From a checkpoint of a small transformer trained on Wikipedia: exclusive self-attention.
Each number is 128 + 32 x the weight over its row's rms, rounded and kept within 0 to 255. Layers, rows and columns count from 0. Numbers have three digits each. The size before them is the row's rms in percent of the matrix's.

# up: layer 5 MLP up, 2304x576, rms 0.0425, rows 500-517, columns 504-575
# down: layer 5 MLP down (transposed), 2304x576, rms 0.0385, rows 500-517, columns 504-575
up500 088:198142092173181135106089107125164102110072120179206151094102127150100132134074163157116116134127132143093141096111192148146166165136082109103149111090124092141091107150145176109108124101142135133137146095141179091088
down500 091:127118107120097138164153134156138081089154075133128138102113081065108141140128114137162113140107138134136153110076105099166125127158185150060150140092123105138101134186128146118144122126147132121120120116091157133112
up501 098:156161150123111127090110094057090125053074100072144115160136113157121161137189145102133161116065178085158131176181183157149158070178086078118117113128140108132086096099063179080110088174104132054156114179101137154161
down501 095:137124149112117162150093105139067109156140081162048128122095177135121146147164133164153155224101057087147168087101065123075092170123125117117125123156156144130190116149163070118127152054173131144128129133129113104130
up502 092:169130081198106153146127113155100168127070102144194089157080155114145077114077156131135150155063137114124146109142164129089137112162135143150106144093154162126124171139179140120086189130153120168212148115056099085083
down502 092:133093115130141143155102144166122150171178120122091135099172144099145148154127056118168168075180121118112127150136073121149150067109098102163097103085127119077113115102102158122124132147160127144108086154134117137126
up503 093:135120080136089139146150085162087108142166134141116101113130189078133152162104182151149148132125099199115103125089086087110104138171092138157131128110102155108127075097145163144127138176151159139103175130118156107144
down503 095:114176102172114129126062170162131080112092094069136104112112087169100149130123152136070142135143129122118088057170153160138179108138165122072111144157087176156152158159137084139103086142119128104118075029131196127030
up504 090:145157099174176190145111161113126141139122151108150103111117135176097080108124143166167107114113057109127104172127105189096122115178100117120138140118105078157185169130138187156137130112149084120159146138133146155105
down504 090:199133150063174110195110080082107146179137108098072176124118104116146141110162084124112126098131229159184129119082120088184127153119148087162102098148144159139057125139147150090098052170171154076100105134131156148148
up505 094:102176129050150190149114150144119123074096150163171164100150155103095084098119089106131144150093162131095150087118155093174141089104090125122051138162167137094100077152130166116100104148137151107166084123172143105084
down505 097:114143090101059170108140097113151122095167134133102140136145083183151169103119130095131129114108148094083091189103111144081124093157137134157140146116126173120110192122101129177164113145184118152044126127109084146098
up506 104:147173064178163102168091109086105107136167154109144148161114124161159070128156117149144133111136085125135167122139133059136179165133144161177134142176104100104139141123100072126125138120122105102067120105167124068190
down506 104:120119139120141120136196199143153104133169104117109094156089136104120115132090081000123087154144145132081104091000133110147166111126154159108203120146143177144138145143238127110144139120170154106068121107114080088080
up507 093:161162152161108120112138132182104161120077093124106094099138117149133179092159116162121178157151161123146121114153105149132119127154133059154123181094114108104149130125091160087091106150119076117125073161120067157163
down507 099:114081144121113116090115134110122142077130173096113202089137139083169115139164105119099145132156119120162190118128141095143180143106176202137203142160121145153144126164113143127138145122163169092111174102167162134191
up508 106:182145148130062137128116082106116196150101088201197153112174119077102151204090066157113098100100063152090145108141127105151146091157155169115125166163090119099154138148070094147090143163115125150116111050111135099119
down508 101:131109173165109095100139135109168133156189121097134134127111167111132137085159101104139122185126133150149137176139182111126094139109110166067068182135146189105175126130075092166128165096132081111151116163146201112174
up509 102:136140148128152164142143130137078142089159072111128111116160102091137063145087122089141119113115145076088092152082085115145129116131137183133170206110104165124149067163114110085087139166146146070067138081142146087138
down509 100:128126093083110051101183116138187166172087122113181145088114169146133151112165113138117158059155142152093173154125177117140123161110103108139163136083058102175181142167119108137098177129128119185194159159106161139127
up510 120:156134153151183179169148111081068103147060128087207101102110120074166124108079085175090166089070085113111148147084135146184151106137127125114106125127147156122138133113117149164154125193177105064074134158134112182126
down510 117:088070148110133171129066144090133126138168097114074130124177097099108132148084163136127124189089134200145126049112140103117129134100158128109140158071138104100141088116181058096145108110112075048075090198170121074113
up511 113:089167155125174133119083132137093153119133126100124124124151139151152197176112125142127161137131158130089106146116103125136062104122089063152119180119147146102155177130124117139123139132145134107098097112067083118129
down511 111:158159152156118173064117170167151143124136110054168093079112138140129095153104103138065090130107097089180113170136090163175142177157098108148102135194207094107077123159128137171113105110077122156142123063173107075186
up512 112:132159093116121142060078133125125163135103133150173106142141158084096125091162123112156144145120135103117107155100095092153137134126119156145150161073087108128093168188141207142097150180146136093092097110155140134132
down512 105:148112125146083121062109104135152212093147097197127152136145133132178102192132150081086079133115126177066104161116075104119140056127143103168096117147173133141141135126140165110107132118192108091149116095059147139093
up513 092:146134097134130089112161065161131177092110128149169105153135154133064120117118131142164130140137136087071095128127156128110081127143124147173156064114074100134113142101119162188143116138141139160188134114120145093168
down513 091:116116175113092139216175108076161143099157117151091136173087166106102150119153106082123129122132116122091150170131107096117154136063158147105186171129152177133146130093101100081071088108141162071068169134183158136100
up514 092:115121144072112137109126116162097128162120107124108118144186136091180150112056186140115129142101109151111154170129109144123114138179187144141071136147092137146212173126094163198145155175104133114141127147180099143134
down514 099:198126120162126124098148109133145115129086166117148116122113092124052099119177092133075168118105146182143132124118147119176139092133141100089119056145089218161112104123151068141127111150129092084120094161037203119188
up515 119:093115131126145128139162050104179118146124042110114178107168122073134054130111082108131134127169110202163100090151112098136137070118070096095055169117120101069092151169077093176139152115139133123064139126101189121143
down515 113:177140177150155155117167087112147170157139144168109148141124075091100127124145149181102136094111146144043097138143198106119082114133172126079054148200109116135114089157077075164103128177109112166122146153090081156172
up516 100:137159125148182156178162094139096185136095120083209137154118082070109143151145140080120100124133092170103121104164192157140131130107114061190118097108117146136102106131112147168078102176115132194137104119151095200153
down516 099:113092117161160100093091181139077080109177163094134132161166079184097138192091104147149119149171112130121085152097096081119103085109148107117115107097150140147158144143131155177175159122174141178164127161107103125135
up517 099:112181124158168167091166146114139059147143179108125130127145148116132116132103120179141135052105127071189143148117117167105132136084121078079128138141120137107173157059129187109156088149114165151174107154097102128182
down517 096:082117165129140199186157147116073174138105116117096129135180096122166164134142167144124160141091076179118150103152125115119095165188156119218102106115123166156171107129093083136090161174155119193107178058116181087080